config = dict(
    n_kv_head=4,
    qk_norm=False,
    tie_embeddings=True,
    init_std_qkv=0.0657,
    lr=0.00983,
    beta1=0.93,
    decay_fraction=0.561,
    decay_shape='pow',
    final_lr_fraction=0.02,
    batch_tokens=[16384, 32768],
    doc_mask=False,
)
Each number is 128 + 24 x the weight over its row's rms, rounded and kept within 0 to 255. Layers, rows and columns count from 0. Numbers have three digits each. The size before them is the row's rms in percent of the matrix's.

# layer 2 MLP up, 512x128, rms 0.368, rows 360-370, columns 0-127
102:136145109126154150124152134125110125110111129111135118107137105116117110118107092148102135120129118159105134135145148111126158134129114158120166116130081183086140115207100089110167093109145125137128109127098145203127140144085136066078117148133118129144153117173123134137146087134126119132080120139145124116140125144126136114171161140145116102145111110132131116198104123147173100122115
106:142107111128125137116124132116093128164184161143105115112104115145135144178127143144115126058144134115151096128097105105148105130112127124151135147104137181102118114159151098186169145131140086110135111134116076104087130092111181147108128127118099122085121154133140140107152107157167115091174108120123141132121128118091142135142118158141094123146146091127129130131151075136117157099147
099:113158148123107153125146103125130103146127118129128145107101098113109136093141092158133120132072116099158122161132158100116190103120149188146131110135126144153117097094116120093150137101147144152105115136160104118155125104151079139151091104133148145122138115137110109125087160086128165122135131113153139094153117087138141120122112135123117100211129141166180118139155137126171135152127
101:108128131092078127165148103117135130105141104160112125136129154105152128119144132146150125149100109110151151153120167132151123100118107130108102139102117092150145112099112144141113135151162105129127080101128107165129111175114129125145103209120124152055122111177118121116143143085154148131103097119169108099105126131131082121089119121112171170158148138109107160114152140094145122127137
094:103117142155136159172134107112129175116110140109102125043097165137109132143142124118162109169121146088108125148112098174132140130110102128132119120141150159151105151124170138107163113092144126105123092181141133130091144140087129132168145131114148079104164153110139122144155107133119097142123108147119113098140154152167123099138110125113138074148146101128113145126124102133113184149120
099:140114132138122126104115131168120144126089126129142147136109094141102079147126150155093164097149128116141138144146144116126184092141098124102132113124145083137159113116113142159121154147084143084123120102144145133123153151154102142139117174118124178104117085109080128096167135157087122159149057154123146150107119134095174138129129165160125168122118138114111113121119143097135131164094
115:173118145110157137096141130183138143173127116103159119134102105087142134099135123135119139113159115117102101109071123119145096137134119152105074127137157134120139112147143163155139119095120113107122085140139122085104098136139093123142078107157124142134130121145091104152133151102099152132106104158174132120168117108146136141148148162119119070194152118091133120141139139092121150103153
109:104129141133148145146108117080147119119150141106129092157126074117110132174086139151108154157119107104101122127128134116160156092136135125174095107192103133080122093151111137124154083137109156127120112094154162124100118110099131141168164165173130109178160109119133133132132077110178086135153112143120132092127120135099142135129133175168123151138137135155110133129118122129145136131132
102:100176117141113131150142148118141121165107143091124115117129115140124117137092118135135120132108131141126122182111151110162137142130143090105134093123147154145148154080089144129107179174165153163158122127183124118136117121100136093129091148137135116064082121137097163062121122140101132110140092102137144108132187097105109140149124110142118148135135121152142105109096105153130116123172
101:114093101119159133147155111128126154154100173117111061144132108107173146106098124081115093117136156143162118155113100114113119123132108103113158115151102136119147127130096104145102136103102115186120159129152097113149106108122126128097129104133090166109152082137116124108151153148146147139131103171144143119134096146100130161103134127120206146154126166127130154147088096145125133154112
098:133133125123150124118131134131123128137121112145105162102116102124126106091147129129119168082086147094156094075126127132105110135154119159158085126126129126124092168145118136158125074131090118135126173124104142129135124159139095130160085104162137121164164094115124142141146182127136122100120134135146159139126149091111133070083166146082120123103155141131173176166120107141154107138142
# layer 2 MLP down (transposed), 512x128, rms 0.182, rows 360-370, columns 0-127
107:104106140104138122153152131137114100113144109142129131132160171136155118170116149133138112159129112114113125141166116152141144137150162087067108075137162066115107131137129147172152144112154147119117162125103112116113102162094073176155123068120095135130140098117128121119129130134128164097150131141109092131076132124113120153113122124110134128117192160135147130137115122120109101141185
100:120135167155082117119130129101126135104080100136165145149110171132103153104104170166122163136091111100110173157102191138115165116144146089121129115168149109156134129144130124124117096119147129137107128049127160139154144144088096153118116149150151147106083127129143116127113116131110154093143115111125079126143110121114147158100149118123110163108141173094113124121125128163109142125138
106:095113152104150158125131145092134142130163131194169111093167128142145122094150104176148128136144112138155126110111108156082119186105128158085134118108142102097130164142079146110129104165115143091130100162118089075150153119120118137159095123146123134127099112136130131101134100144129144127130127115177125112136169117132100138124124110096115124120116134107158105151082148116145149181117
107:147119127089091137169134092102099123119165122154132115125129118091157144138130117129156120134119111163151140135157135149160125114125117125090132096164166118179134086082133102172129148154153095098173094134100127103124138176100137143143136143134126135059153177141110115118182104093149152132124110095171120099138122117121084113116099084121129123122148128147110127145151149122100115144146
096:106086110098162129062127127139139137121132166131069124177142109094120121112127129159116105146147138126147157086094107100099128122144146100152139115109127140106109132139149114146130155165130129138143141117151119128125118132133165145137147102122131135137120115116138098170099160135145074122139177096128149090138092093090159120167144134157178192123143160128143145106128115063145116127111
097:120093107120163135145123121132093142124122144159107130147133091123120146132079158161124144121161162107131114087184113144156117119105117134125110082176107105102127139058135123125129135116119116123134115161179100085152111139136140094147137159111174132120125126120154101148138072124128166104148144145117143116177145164099113084138167157078133114137141119124103147108137139151154133129087
113:140147127156111152102160151143111115128133107118142151115128105076150149156151132123132135091140095109157109152098152116159101139132121115132087150133104171086114102129119178123149103080137100119142145105142133093104163117143118127117104115135198126138081140112158127117120139141143116109167135139096081127128135103134119125074123171118157073127108169166147106149131129143097174146159
116:106110092112137125133134103110141131136146132135133135141106149144117133146102119167131122139092093147176182129105128155159141104143162132120069147131107082121154125100149136105137125152109099162137117107167143120100166082128092115110151170108142189141130175131144125129124068123101093156139143137110143138133131133159133148160095143115086088127120100124097173133088099165128119119111
112:145135106166140102177156119108148122123111147142126133135132115111145138145167096150116102176121114146095107117156125088147101128136109145137125107179128106107167079147090114103083140109103079116145121126098150092170120154109164129131127106121138146116100141122109151112138126131152175137130111102103170175118173139103107126071120113165113130118169143080134142088147161130144123132131
106:143155109151125095109118138100167124159129150158149159101151072173115093144136157095129131133154101131121173072107146129170134143142132115173153096086107114131155144107122134111136131160145133136105098129124131140136126130145143140156157122125140107062120127117111114129115139133160142096113134133124178142116100175110093130146121100132099108144130058108137146113149103071162142128100
098:111141107141158124149158129124122138100085107127132152116148116131124095126132132089139139065126114163118105118101156171089107140107127158126162131113124132097167112102077099166133163133107146165137121170136140123134103129149112109082128108105154141156137163121159086139181090095158146064104133128142153136131168132119112144112101151104136157113133146121147178107101114151133167120125